Weights of a small GPT-style language model, trained from scratch on English Wikipedia.
Size: 13 layers, vocabulary 3042, 5.25M parameters.
Architecture: RMSNorm before each block, no biases in attention or MLP, embeddings untied during training, normalized queries and keys, some layers without attention.
Each number is 500 + 25 x the weight over its row's rms, rounded and kept within 0 to 999. Layers, rows and columns count from 0. Numbers have three digits each. The size before them is the row's rms in percent of the matrix's.

# q: layer 6 attention query, 128x192, rms 0.098, rows 0-64, columns 48-95
# k: layer 6 attention key, 128x192, rms 0.0993, rows 0-63, columns 48-95
# v: layer 6 attention value, 128x192, rms 0.0956, rows 0-63, columns 48-95
# o: layer 6 attention output (transposed), 128x192, rms 0.0994, rows 0-63, columns 48-95
q0 055:556496502498495519495513468478550503492486523524533476517499498457487510522489530456506504490514497515499514486516502538503531552500496512511518
k0 090:495497488524487485514539491473482495514526535487513527491469543504502475522491533500488525504546508520514504509484517431467422481480500474508485
q1 047:496492504502476477509464532505443473473516482516470474497493512533481460473507532544528476514488489485485465508473481537473492480495472538480511
k1 082:472482532533512509497496469498544503470519500477544550503506499483505512544491489467503547488456500534510507498507488481513521484491498470498474
q2 092:495516499499494533516452456488544550483470494512509536520535497495469499515515497462498558457521479498516522490517531529475510504526472476486515
k2 090:451473493541471518529490489505490498526496536452478514485458552507490527526494517500477504518484485473536505491486552511465486511549510502519498
q3 064:512541489462495468512529495506513473479480519491520507522512506479478491524494520482542511504510535535508472529495465511530511510478520501508552
k3 070:530485466471503532511498499516513520511507515524514460536514522511537520489485472477472525495496512519512504478546498517484471490474510521459464
q4 114:551533490472527488513535509474477487554507464511501482554512489482527504486495472500510485511523535548497477509439478492516492491473503532522513
k4 094:497510460470541461490532542491506502471497482526499514493553446505502488476526485479530490513528509543477467480518476474545467505429514477490505
q5 151:536532488486516464507549559477493467523527513479487488504465502497536514476496493533535451529479506497487488519468483501530485504446526536527495
k5 077:513530477474532495499479521459481480469535480502489478501501464503487448491519471510502460521473516497505469533519456489529450485450503505499489
q6 169:446448505526469552508500467521475500490505519490504502511508534474444504484507503493475529476509506503518529471545521485484529469550478502488526
k6 082:522475498498522532516503491508552505501531508525504471538523472493482470477495464524516505480524513505504506491480478450499472506512540546467502
q7 132:509511490541517396490506554502527510498475506527503517536512450504531496490535545526514495499513470476471473520490478500518497514468487492508516
k7 146:496510478501550455464515521483491507462479493487488514460487438518489519493525495520530470493496479523477445503507466489545465502437516484496489
q8 089:524523544538503455554499515508465494514502497512497481548515505496509475461541557509500524486533497494442514507497505470520516474539500529515503
k8 089:519519520495469484508508514468513477465510504486508498499514489554512433511454473525514513493483498517496506551450504512525505523520491463524522
q9 081:484483486527498504507477501490524496514473501470507551478493524537467543495510519458485495525518483503489526534488482497473493531514529491515504
k9 112:556475487533510496497475489487508488500521493495487490509455487509513475544505534494526507521492474507539504490501521559487493524484464503492482
q10 082:476472506490527532487515524462524490502527501482457525474473534516465530517497547501522522519492512503477548517511479497493494489480457492513503
k10 129:514484497481471534490524472474532557512556510520519488499476546525495452497482481525525486523483475507469550484514477470477513517514494495536483
q11 105:535509547494507457486512535494506478525453471557528461494515496483547492492486491524525495532516487531467490515528483476517499526481531541521489
k11 113:502516509512505450498479470511502465487475516499465472503532463545491521486463540505496437461545501500521518483484479479494508503514527524497517
q12 102:477499499517479496538513486507456483534539472496462475508492516483501538469525486520496475507495517467475523469473499527481523430514489543499539
k12 081:532491506464511482488520525463517471544470516537523508522538512464541524447482541477487524483492499544500495509523519455480470534511477506492474
q13 109:484507437504498506522502450497487508485520532462521486477527541484473473474459505474473534485488544512508537511501476524454543482514494495498558
k13 090:471484511516474502458509546505513494513490505541511502491529493528505529496501495448526521535516455512493492508483488505500447530503509506519512
q14 110:462491509527462472501487548531480493496512492530459472527502514481483518485486480549519502518490542515489529499530508492503530463475539521510530
k14 086:511502507470504504471560489523514538530477534459532507496511501529518522455508484493539490475552471527421472500482500432495478513522507491470482
q15 086:531508492502511473458488511503516521477493536543487498484524476492495506497492480514479501499468517509515497507516514512532499502469531499465470
k15 112:508502473507465465507473512506517490464487475516471506515488421488465458478502494541484500503480505502533487511529507521497478489463505515539507
q16 084:513522470547477480503503522467466497539524468497489458534503493491516453489502522541501502518522523528505521562465507488514502479498483561516468
k16 107:496535468496523494513487467502503518496487517469512462499512503512548512486480525508493465491515450515460507496527430484500528536478484543507479
q17 086:527517526508516478500493506492456511551518487487477463499571472493522486447483536527494507495528506507464521529501521493498500510510506507496512
k17 112:473506513480533500517471514483483520490509499509516496503540489454507486516499472505494523479510521531487461492488479502510492473472501512527508
q18 078:531499495483473549497524491474509500493564533528535468480510479510489496490507506489515509512480505509515545437498518499496480523500493513496493
k18 102:471479481478512567520509476468517456484536441487467524491481473510497491506506501505481518464481517490549459521475472511475498516518544505469477
q19 077:482496475512469514518501472491488500491499540519517454497476465522470520486470491536504539503503497527549493508505507542495459499528518504497474
k19 105:497520465444513534509485478523446496468469538497465532439518533482491513482492546476491499486495504493501508512521493489503491514517507485560442
q20 094:502482513516485505505548507540497502518491521484533488499530489536501520486508468474482521477496502524467514486508557522495468447498541444450484
k20 116:523547502479515457479520509490460522519471461495490512532500507466536504474495508468494555480503498516467481534518536512475512468476506506528471
q21 086:481487508515512525515530527471505519504486525468478504503514511491504479496548535513499522481515514559485514502502483514512526494476468537539508
k21 113:500500482493510551469511460534511499479469521482489504444486539529463518523482472491519446477529482472495534532526495486500526519471475522498486
q22 159:491514500503498517526510465471472490525512498493459512489488556474507517496494478483487536504487557523506566492510526495440528487546484512534485
k22 081:503506498487522489531509518476485542555478502539530458516502478478554491457532523490523542505560473519458488522488526461480480492463494519530548
q23 092:531498505528478494505457514511505486514517476483469517508482475506498512521480508501520456521502456504518455519480486528495488506510504536474516
k23 099:497462495501522498512460505505519499489477485531520513493492485482465510481525509524465501464536488468550467487480496485496451517495531506535525
q24 098:511480482479500550526505453496525521538479508511535476457469511466538520511481493495479545516497486521477517492497472456482495476532501509513477
k24 092:500502569500496493492512511523503454478499511544531488525496526459502504493461530452494540479494516541555455514526542497498513483500510507460513
q25 082:502482514502526498506511494512523471499516483470478509498491480559496515486489513543518533521532441466465504482494488494509447541507475504505491
k25 121:459492496496444512520451509511483467507497489511483524472472424487464442544504493492471504462499460523526453500503530515487513493499530511498496
q26 100:474472498479497450461535549548482494470504502531497492512555484497512496475519493568488540524489502487494465517515515516486522472481513540537523
k26 096:496488491466503508505465489532496521505448493498513528469481469529504515483516525473497431523521466523466492481551496504484471529446518490513497
q27 091:507496517487521537523465505482507478497512475529534519476480519495452499463519461491524528507499523472482488499502495482499479476514466494531466
k27 103:498490497454476532463502490536547519477519501493473480484481500490533486497464461472492537503473498482492516482534513505494508522527530470499518
q28 090:497492559462504461490489500488513494479510535519503514436495480490486488531491527473522490463507494526505535485456461499486555483481501430488516
k28 103:539507519481530503527535475466476503519468478530463517522502513456498516491515486516515499519510515483508524497504521496580529517517492509477509
q29 094:511473495498463484490491509542488448477500518485499533550539512489521491470471494491532523520512502524452491505520462502459499482472507527498535
k29 084:488516512477538471517527493513495540554487482507503520486476487460514541482505512495469494518538524451466497462511541493512514531530509490526492
q30 085:500486509532466464502506507528502458483457455484528474523489480501514501501471549524526470483538459485468469520479487535507488466497524485522525
k30 117:476511486487528495509516537483513506483482500539477486498511434494494508507496486471498520462511509545502452504463523492542511516502537504474508
q31 099:517504513540492437496492529479511469488453504511521493478525472520518485505471528501498471505531445489475526556531517524501473523461473513501499
k31 106:492483441492562498524520479529491528522539463491432487513500448470471473512534515512497504548481521531516465516459452485510478459501541559502551
v0 095:519463468511478509455526514519557500497495498469506545492456518494536530515498485519478513534484490547546493529498468502508468485492514461481487
o0 100:461489478482470481476530500499514480494525506494471530484466608476521501537517475502480468522487473544533497505500511500479488485512496459490529
v1 096:488484490535456508503476485491443526512461458465501443537496499471514464481498475496496525518502507516486491538494506534440529501501471483513480
o1 097:507515495526462489491442492470483488531515493474468479522489514477522460497523486525535510527492494510506513525510487538474547478524485494521501
v2 095:495516482476549492538514532494502515546501502505511493507478483494518467536507500515547472501522479523451526517539525465452514455509513510498497
o2 097:495511538473502483575471535457492504521478547513522492501513471507508453493493507494489497486486466508489487496544502465508523487487522502504463
v3 101:520462522516506488502496490507499498515508535502519489487485487522469551510484448506494525516522465566529504534527453463518489486506486464502493
o3 096:488478500472472475523489506486512523533498503495488525523479365529501548514508449509494483522502494524536552500527488473512488559491508507497491
v4 097:504495484538483483479533522474499498539502521461520514526467516484494475480477508478500546513471496494524550551512460456494468492474532478485492
o4 100:518485457542474483517478539509507504516479517432480501526456509488469517485517518494486535493459419490464528524565514500489457481488480501476507
v5 104:494479486529500507490478517457482532491545489469446549517476517475475496514557502499504487501483534505491487491467554499476498512513519484484503
o5 105:499492511552506472513484511497468479483510475473472512538477606475490454495505525519472500482455515503509503470480520512517472498471520502506525
v6 099:485522532511523532504508489506558528479495460477474494467475510474436510490465554537444520504503511491521524493534511506520493513532511465494441
o6 097:471497510541521526515505493483501491507470483460489468491452600465445479473493522492528500535483469508504536477516525514518498494511476469531525
v7 094:483518488434475499456481500488522486477453519484467451537461509489508551483486485551518484507494491517515489527489533488533508511519522489502533
o7 091:447551497468492524488479501517521471484478495463447492532450534514477544475451482511508455510531484496514473498476485517509454541486469457466523
v8 102:488508459456478499537485466519487528458487485512517491513484508510453505478500521509507475469499516493495509497445501482508506510517512467448487
o8 108:495533470501493517535510485488490508469491495524515502488475543543435516468514524493508454455478507480500545506491482473497510500516504482461506
v9 105:453513437491517510515489508498505463471520560484503480521487492529508494533474516510510531524485507493548519545553475478495475496474492445443503
o9 107:453516453491547512496499562481502480487504554474499459507472503531479504523462437518490546532447495529497501510523482483531466465471512435496513
v10 095:505486485530549528481504475494534536531476493462470528467531515539489511501508501492502490510510481506491546511467494514472506508515461482516459
o10 097:510490483511491541516461494489514531497480501496489518481510634490491511494468512475496512489525467514512528541505528507485516468504463497511508
v11 095:537497475478493509482503519508487488474518519473493507467513486480497518508564503490508462513515488502562525503491488527516480449496502558513527
o11 094:513508497470495515474486516492548491482487501503562510478510545501496506505525480481455458480526500501498468508475466499466514474514505492498501
v12 098:474496506506474487515481495464519460540498540440510485507444491489517495509477495548517511459516502493485485488496492543519463492520442487507482
o12 099:456457498479488490513514491492538524509474542455495516569441480490528470491509448520519486492528478498482514521520510533481454509513498501489492
v13 096:491547524504488501531483510463516464493471467480534458552483488433520483507513472545521468473551472506501511503517502519503514502539510534490551
o13 097:480499498473510476542467528499498467475446497465539456540513464479538484501541463558499480540516491507495461475522497489554523500541513508522503
v14 095:503487517510515486497517486490530499499480480476512530449474487470496487498521520507527477514553456524488488460477558516517510506505478508538523
o14 091:504503499490533477535540483497537518476456503504502519502494435456503474501564493469491488517560470508491471490423517498509545507495489485504484
v15 092:480518496536493510510463488487529493519509495510512516512511513531482446531497513491507510515494463533512472494491489532441536519467498505546498
o15 096:478522475497500478494543470538486497481473526517464457516499567481544478548528523479474535490476491488468494487512526495494544507503494520552472
v16 103:489471466539491501489547500490487519523512472448523469523500486491494489486523492487481484443493513470482504481465537494511465490505554534480554
o16 104:485473475554491466506516491485474505506477482472535471529504439514514492484524478526488543482532508506508490523453512518504463465530523538478517
v17 092:526537511516525507518489507486457485503453498474467475478531494499483493522488500484539562494490506508536515502532508495492489503525530485526480
o17 095:541500506489506498468520506535484520477477515466482488513485474550450505492464510521493535509479492505532554478520564485503520566519457494489482
v18 105:499546528503495503504472514482536534489473483476471437521520500535489471456470476502498492461523479512490506497515507501525462485521517524529462
o18 106:491545496516485523517473534518486498487473491495478446545506464504479494478463492487517493454540502513486532499508536481503485495527496519526485
v19 101:519518527485473519523530485493496522513463445487461483542465520523527519538524475520503498508499469530478477493540488477511528484517522551519457
o19 106:505473512458487498498515471502512483501452476503498454537452522525518484550534439558497484494527480496493519478523481485491520511541481504519490
v20 099:517519568531506516477500522506478499481454504499513509456477521537558473515483553513490536494480490489484497510461552546513514461499500477492460
o20 100:498504553505552518522512502494474489472475542502511488454485532524497436508529521491504500512507469506461523512437491529469520517495474476514445
v21 105:512540498464493489467473482514511508459507533568554498500521489470505525474481515551452521494502502501532468500479491456530512501491492505516503
o21 106:483498505501496476473506508498512501445516531565536470486549440459497535497513530517497537487523531512502476486504482488503495481450508531514511
v22 099:514472534491515501531448537507519499519489497516473495526476501505496503506495505508526479513488500564490491452533466539519515509523515529505472
o22 102:509522528455544461483480499491493483541509468504545522494487493513500512482528488502540499471519519493488483462506532534505492534545503505499497
v23 099:528503486496539506496488481519521509459467494564509463508521503503467539485489499501555491542525454482499517500480500491497526489485495502537530
o23 102:505513510506518492509476505484476499439507469544512477489512426466498521478502494509553521514492476493525494491509485527542552532512466502520494
v24 089:506531509520466495531495487495482452510453525476511501537429495497533467466507519526521537495486503480476505458499522513502513475510539517503459
o24 090:484490516486501512530505540493472549504488510463529514500450498516483505486522520528501548501524514522499482507521537488507503528505473536490458
v25 095:542529484485471478545504470478484478533516550516505506473510473466483462504541505499518458469501491489519486499482550527453520485507492543491497
o25 097:524502521507478447529498515520528511499523494486507514495511441481513507498527528508487511469479534500491462487421511511482522483488498522463525
v26 094:517492474508481488584478499506496469482488495494529499500496508521498483502530478512479472483487487515481492504482527553481509480488498506480515
o26 097:514505481495480504557512436496491496514487500501510497508506478524480474512498498476455442483505508519513523518440510519502522530538494508480513
v27 090:497502494517502501494432500517465502462539529520510517520508474458515499509446472499534475512523543483464482545510454528497502490477480486501488
o27 092:490540527510473502470452490505487487500513516496510502474497451475533494478484506505511497517474551480456476493535510468549497530491501480548499
v28 102:538495495466475499532485507493548496533480488459532546521452497441521535506526462554521494491512454517437484505540452453525475467505489488423515
o28 097:528495519449486478510496477469520490506487482499548526504477427464498495527526446527490507483485490492504526487528497446517460506547500491458457
v29 093:521484534514512499476504490519490496490503493481474510542483501505485493477518484495514482489522494485524497554514450427484508519531510498474477
o29 095:543523523506455509487488509519485490510495490462476493529453496522463537485510475478506510474471505479473513491491476441500481467528532479477502
v30 101:477508471539503504526506459476538491463509469550473484491474502455472493532452496496475526495521492475542502478496521474504493461500455515544488
o30 104:480507497530502530473525504490486491487499465535497496525459489471503504524503448513536523513541527521550490478481498482530524485496485505510487
v31 096:505503521509529514479527540531499471469506457515511511462532486453525504468491500477487551517511511517501501489503466530461540490516502551565516
o31 104:528524527518484485484494521529487521496509476520512536443522461461494505483487528473497530571512489513510488455510493512495505500508494523543455
q32 066:459533480486470500536499512489521523535524529539515554547519502517480511502487457482497493506477502469499486469483503479473502524509491498513488
k32 103:472547480511506514473522433498505487531507506494495493467477522557493515502497462524536491479506493493491509481523532527512498455509480471510511
q33 078:514461516536505475489466509544509442487553488483490477471533504503529466491520471465509518477524473478514473538494447513514509498534530511520504
k33 087:539498496532514433515504500495522484497452462534539475525498512530492512467504531515478562492521464540483515570481537453518471501484538520557532
q34 093:510510479488510496474536496541495435503529496498519481468491494500534444511494467511532472476498499467477500495476472493508483488511497494509479
k34 094:523519519467526466478483541503512513464505478528508509514500489467530574489528504467530490457481486516507507504500499469486497500484534511497473
q35 100:510458490504479495468523501523502477489511486482474488422503505503507482492544523510537493500514483444501501533496449493517512486497503500526483
k35 094:459504541496494495501503497461480525465480480542548496504507445469541468539523464474500470470458499508484463511517520493489479504495483538502489
q36 145:483483506509486500511471490506513547493492520497497505495501510494466520498524488517438526500492449523541477505527526497497523499529533505472521
k36 115:513476497494503541491516493528492476528530507485483502520532561497467491494500522539493535510511543484543509484534515503473551466514528489519507
q37 101:513529545496492522524484460474500527513455500530490508554487515487507522485475499491467530488544488542507483472510526492487504502525476519456522
k37 061:507486477473528472462518495511498477474486458516539482529520499494516546504542526496472506489523511543511495504505546477505498473476523495490491
q38 136:554546510492529482512527520472488506530505482502503460469513470504514477530489524503517482501492517482468491515462449512507503491485478492535483
k38 064:499462487543480493481504458560522459480506526500503492496472528496518496500538486507492506465527508506517500540492514560456530485477452546476458
q39 130:492473491495482559504485475512498487505509485470489511507493555505488490468459507484498511513503498518476540493514523482465493490558482522498518
k39 168:501465520511483552511506497535476504506506517496486518503529559470456514514484490506521517506535518494512552490516493473532534469538504501514532
q40 099:511521497475538491488542482533448504497478503492503479460509515525484535531451532495518516510494466448482512491484503466514492526493499500491529
k40 096:476503540488527509460447525515532482523507471521498514462490515478497491510515513508490515549513483509474505484542550505508493518496468533505499
q41 106:512483471513487504499452541491541475517486518466516515486493512516507465488465513455528517523454502506529513488538497485482512488491474496541489
k41 099:507525503515471504494491534533491466478524504514501541507494488509471539489509457502507480481503487544471548514494541507481535502477497499469478
q42 092:480504494467486562494478468543524529489491496506530519523468488507542510469482524499524510484489494462493522504476527519510493494491503449552487
k42 089:532506478513512479485512510527490465527522478513498498515530491535465549504557524532552471528515449514475482474483455479525472500504492506478448
q43 091:509492526506529532530545469496470511496515521468477495532491511490497506480491586518532497542530500482497524520468472511527499543508490518574459
k43 119:476512487493516530497469503522517473509517491515493519540488503479496478513449515501506436517501451504538461493496488487490495519500498522540494
q44 089:486534463514435496492496477492491495537505493468498520504491509506472485494470477502526453512479459471500483486515502484424478531530501472505496
k44 116:466491534476500481486489526501518522524484533464475517452490528531481507522472517532510491510563477522501513514504492427539474536513517470485519
q45 138:480494533501542471502506508521513509489467486540519475483501456484487507507505509501459484469505456517485482493513528514552473536492531527461490
k45 085:479495466530471503478480502448497524485540528439478559472467513499491470514468488512515497551437524474551498472514483503481498486518477522500483
q46 100:487503474494498532495512494547501495495483494480502482481533510466475488535445504463426493472507471500513525508547483515505478475501504493494491
k46 096:513461511488509508496493554479526526489479496484515496524489481499495473473483510484476486495508504547462496522531494503479499488479516518525479
q47 102:483516501512494537549521464497469540489483500465477501478523524500498480504457542504512533520496483451476472484481485528547507504509469505525490
k47 098:501496478515525528477528464511503515536518504497524529488519516475470482516476484503511449497521438494510511461496479511445497521488501486496518
q48 080:504537505490478538500516504503479485482532504438469519492488542485527503496489516478528454526461496456498507506503479489455514500510474506516489
k48 122:504501501490511482484513485556507496528507499501467519491492541525485513510476511502530472505559481485486526464502508494480489522480528470503498
q49 098:533499545505513546476510453507486541502496482500509452465526492455459528488447497507503517488534556516506518483523497487498539483507478514511489
k49 086:510444534440498496535502509499542520498475504444549555472480475495522513554519490482503529473504508484476456475519497509498531479519453477508514
q50 091:498468535536500475485476475485482487500533508524480480506508471521499513480563483510490478521483511499486528459454498555509536490499486491440500
k50 096:531542475506501507470548473523502485436538499531489487488486468466480480546530485521474509469542532507493500483490483517466476495478520452455492
q51 087:495505564497525491498509486506502482515503426541512480516463504518512525507526534503513523475523494519491470543479490466540505535467550563498479
k51 096:478529441509504489471482514500488477435523523502491513495493504528496484495488517465535524559467497514503524526512439482519477489523511537496488
q52 098:470504473465464455503472533508526480511532508499542499499492502496525438566503483526478504519465473506532480509540503498488493496450521503504503
k52 096:488525466472495511479496491475518506525486499465498511476438532562515558516514487515498527478498512495500478468483497491495469513505523469449492
q53 099:446507485523467487492501511543554547498478513477518530534497484518499471467482475478464467495512441494478480490505512517535479511484537453475491
k53 081:500506438477476525502475510505534509517546518489496499499505506530462490490474523527469526514519480498506499526519437522506524503516480525460518
q54 103:463517521488498517549495522503522533509477473464510494502456488500467466510465520482461500533465502493498505481506489485523491473494507522475503
k54 091:509482467493484539456474459546489492449493543458480554447470538516436482502471507530491508495479491458522494505494470531456458547537526470511490
q55 090:534521493513495484515509473466481459462504538462505497497478515555507498498495565549549511472513478507545478495489462451523491552481519501522491
k55 097:505542457472527455500526483467496514503544455512485481474526526501509478498440501499522480532528472516482480519487506479530492491500549534476525
q56 093:502519517511463477474502495510451470497521529499477528508492509479515494477524472480555510504484525506552503487556471497475519445517478499482505
k56 088:538484534469493515517512524488517514512476479509516475486506468513477498498498469470501514481520522526492515487494502513510517516511554474444530
q57 082:502508487550506453501521520510480481540503497506522518508506505520503513514495435543518518525498510545484478516510451502489529511526502497502476
k57 098:462526478450468536493522478506516504490532507535470434511527439451496485527517473505487500540453494496515508503503510491464526481470483502471515
q58 082:453465473530523457504525488500498524508526498532454495482529491462454498528485498519469509474518509513509488498541513528508508508481529501503542
k58 103:440460464506511508511506498487484548499539500455481519517502486484525453542491498489481478524460533484482467465453503512486509489526496459497524
q59 083:514506552517555509483509503510458492496483506465497510481477501528516506508506522525500483538505489470480514487470496469518439499487526485470439
k59 101:499530467479480486538502541492496525525486490508475502465543500471440523524510457508502473497494498508532526481500513535521517474525512492496486
q60 095:533514545456527542489485476465467447455471523479518494477488501481512495501470537445535516474537515500495507541488477472479455511498513524495503
k60 095:488479547492505485513492518502434501507430519511484485528496499479492515534475471445485494483491498538479487504540510504541535516508500523532482
q61 104:496516502467524531484476523518503465452503532487491525514506481503502532504490524505480446476502450482554514490469476501521447549489514536486518
k61 090:488496510518463513499491492428509509493522511468472532489505536537519511532445487492504513518483508472544506497534511489525518478532477510493507
q62 096:550497508462477528520496492550482499495515466461491490471483534536540481489473518488549525533493503536484503522488484473475509497512506501547482
k62 094:509472517495527464515516516510466514507487463536528490504511525494491527521532496520508511495526471497472505513522500507469494499480522539506492
q63 085:517474517496485523494473548584505529507466466486478485471513484485482479511499545512462492512512461536549517488502499542547498515468513511503523
k63 104:488489469492528508497478505495526459478470499482505542482487471543503500519494490526496493503456549459542460478486532527508518461548480436508506
v32 096:465503543508504496505483550539487471470501525550498508501477487473492493500462466474490492501480465515513457531483501533501492473470506465459517
o32 101:462523536517503463486502541512451498525473527504534534478512482462488473513513502469505490483469446475500463487481492551477504480514531494509494
v33 094:524476489458494506515548488499541492522534481500461500527480480514513488516550522493493489426522525520509502471538492503492490515474510506527492
o33 100:536502525506528515515529489526498536509472506508508461526489461496480517496552514514455512493539526464445488488510529487491524496516519548489525
v34 095:463473492490490511481509507481507506497513475499474533488542492488513495513513513483477525418469469520519484528555506507516448509539500472514457
o34 093:488496479464479476453488521482471474525452524535497485499461539464484506537523494508462491476485465537490481481466505512477540500487484508475523
v35 095:534503511478494495477490544487451510517440480491490468517507489477471483476502496480508494549503500516487502494471497511454498512516516503470507
o35 098:509503499536460445455511508492461491473495503466510503506511408531489447466499509544465501528468463532494487483490579523454515504552500495515506
v36 096:490484546525480510499570456500492523508490464503447519490520504535471532543497486529463515479524544515483492452497482491513495521510513495497494
o36 103:513458554482477516544541494511525528479498459514456479549489423497535497495545511506507541500530516515490457460483494479534501513481518503468485
v37 098:500522516480514509502501505494510555494474500507562485516535508488479464443490493505485465544490478457442483450503494490519507529493528499450521
o37 095:466543503522481499523495544521485494488513457495478506486553509513489495440514527537514472538505490505477511501526476500533452477515491481523474
v38 088:495456548480520511457511492502517516495497486566501487529511487477534579481514538518488500497516561525494477483505496457497504498497523492457547
o38 092:480496570496526487508475489499467490483478507506498507471505458460522579489527551482505532539542512450505449480483464545523490504531471489481514
v39 100:515498493486502503516461508487526483483491561475501506512473502519563501478477520486516479540523541498483486486501476505483498504486468500514493
o39 101:492527497450504521494479497477510499503489488497514513454511496483499477489488526498498448505518543455459524502517505476470495518501517472499489
v40 097:486491515484523509514498470498494537495483537517499469508561478486474499458520487476487466477533490532485524539513506550538502532485525527512478
o40 100:451476502527511472463503503496468499472484516507473500471469405480525487504493534528507535494542529542518501502519488492529522487533501542492482
v41 103:528481484509469502494506503489492484469511536544519537504518516517484495532509522484526509501519535502466480536470482512543543477475530489461483
o41 102:513519492496484488508503473481445534486524508496460516506511541480514495487508570506472466502571495482507510501506475490533524496515545521518493
v42 091:512489495465486517520536467464496475466516515528497498504509514516514518509488524521538531486508535456448539561508507476548518474461466499501471
o42 100:465510530499482523541508513481517485458526496489465467552517529472532484462486530529488512476549539510490495494478469524560536498498478512526516
v43 095:518505533518503499520526504480479463491484480511505474461503493519519507477515512531484535511504469507507562451504476515503502535519517515527519
o43 099:487498499500491487451474515528535489493539479515480492487515527532542552429477534489518548507498495488545493464502488524479516512483465493468469
v44 086:556487518505506521557486485559509439485479496535493482501490492516499492514423497490479493525530497480511528472482485504480500481476523503472486
o44 088:520507530525479494515516495512463498490482511511484521483517455510504539502451495484553513517513493465525500526527536534522486472497485523549482
v45 102:488512519486494502486504478517492533485477484471503541508464491493527512458524513474527508510489514566487473514508464478499525484516515499537492
o45 101:514540483520528501465507490516533514516527508472501484524459536477467506527551499475514504512478497494507480496516478508488509501497474476490507
v46 093:472502559505473525516543478519515489474471472511466485451504487484478526531503455506491514455482532533500466516517502556496509508485516512560488
o46 097:490485530517527507533520482505478492521492521490457494529462460460531509497498483488524533482564513456495500497488494507481517523451482517489509
v47 101:492544475529528528482536488461470540495503491502512505443468506536553489506504472551518497518483451514493514446472530519518527488492458488513498
o47 097:475473486483512479468512542523515522481479566506456477493545495500499493524476501525487488470517529535498542512512503473512479529464501488444515
v48 098:483493489502487497501503512501538523496524481521468477462477514513545529474530524501529526500484494493488444485535523514482443490527488479514502
o48 104:510509474486520546504475522519524462558452493553518526499475572529513522475498455471522469486455499474460515508482472505472499531521489471509524
v49 086:499518442469495479509488492462501508479519506471543492493481493474549507492517506492505468515515497452464519505491534479477479501490480490491495
o49 095:490508423511511499492513524483507493494506490507553455491537521488500484496433503524486453482466491546493503535472516497484494507462491512507509
v50 089:510475497504518477492526493508459514535486528498498511467504478528483512490530478523535454506519458548478511482525481521504504502512445490516487
o50 089:479441502520509482511479526511547504523489483503537518489554434493509455497556477508523486528502499510485531531491499472498535543541547496471520
v51 094:485536510510492463475478524456480518535506512485499517496538508497487491484533494451510471536563478502487487488519501470484453492531490492469481
o51 096:498517457486494475510478527502548487520485477512545486510501395531538449506562496517523453516456518508480484460514500462476482519525545507506520
v52 088:517473457487495489481509509472519504517507514517550490476485510535470462515524504448534518526490458520508503543530518488467457505518480501496483
o52 088:503515457515512497466520560493481500529506522501527510501541527515501479507535465517503453508455474521492527509526516496449551487535550503531514
v53 097:515534519456548504498489509495544548528485499527512421558509474489506479489546526481477495526484491525497485450507511500444485518516503520517532
o53 096:544509479543481497499477518489496486505467501511557506493493378536481486489487470522494525473509471509468472508513497508465493523502489525490478
v54 106:480521508496532491518480500478455528483515519539549464536535483450485491491478488468503509464530487504482496546488520526497516521468536531538513
o54 113:453512490490532448519483509509487503492560544490472494496519471488451482496496508517510531508528494454520503464526487505492558478485511534515542
v55 105:470458505532493513466502509493512521451488515486526526529491504462473490513498463511502493495554513466515480565479465518485534515547502517534528
o55 100:494510492470541519499534442531479501465473516484475486507485453485493494481494519536508529508485453526514499495521453494490458495490496502525502
v56 097:505494472494476508535517465451484503532499506481491537456468525517535480509523523518484500546538515497542515473517527501505519497514477489518443
o56 094:515499469471477519487486531514538450450509492493483455504497542500491476490538539524514442515522534522481518490503495431536499524456494516483520
v57 106:495528505501479499498508485498502458483503479465494460508512509477471482482508498452508505468533493458476515489452549535511502492515446497517519
o57 106:508499507494484502498493517520512534503527493500491464530506556555518440468472500521506509462485486517506502503517492517511511440470511530475466
v58 084:472480504469509523522505477506505539478505510542490516526445497498561563499502518530497509481509524479506517547467486488530513481477566511513498
o58 090:507510511508526529498512475473456491446522508490479473485484527464484540472482550493503552486534525486497531473486470505538482501483456485520513
v59 092:504507543471539507527487485526509473472481477480510472535423510462532559472501498547528485519504514507474508506489527495535518520488476460476479
o59 088:515493525521537539519501452472483477455500502482486523485502510483462494503462539498505527475516465467536509501510524520494492495507451486488532
v60 100:506459507508491490533513484516489544488519498490477512491486514484472481551553516481465487519519501530530433550509452483483531501498492521462501
o60 090:490487485487460521471556488507495533529515456505522524528481598479497487539557501479523464515490516493458483521505507470535460500499565508494489
v61 098:493498473485482516480520470496498534487464488480537504489485500506514450511548496502515514476528472449439528536489482540463503495518503495474475
o61 092:551527474506527484480560472491493499506468530512496460470494506518500519510442466484492530476489487505511498469563505482520491465499486497516483
v62 101:537430497493470494539494482503492468480466495486479496486516504520548527549539555480447503472492558545553489490517500538442548511490489489514478
o62 099:558489472462490522481520507468508498511481483479499536495480548506502521509514507478489482521523508449530479545477525505518498499459528512491450
v63 086:519526466494510492526469515550505501517499501491518540490527491468461484528522506521489502491516467508523488465498523522491507499492508460524516
o63 092:550495510503469486479476497509493522567486484536523538483509446511483477544447473513486501478454484538557514534489530511494540474489503512515487
q64 082:547474486497572463483476455530514501460492457490523514482515486556485503469541550493504474461524465489481473529522454474559479559466497530495498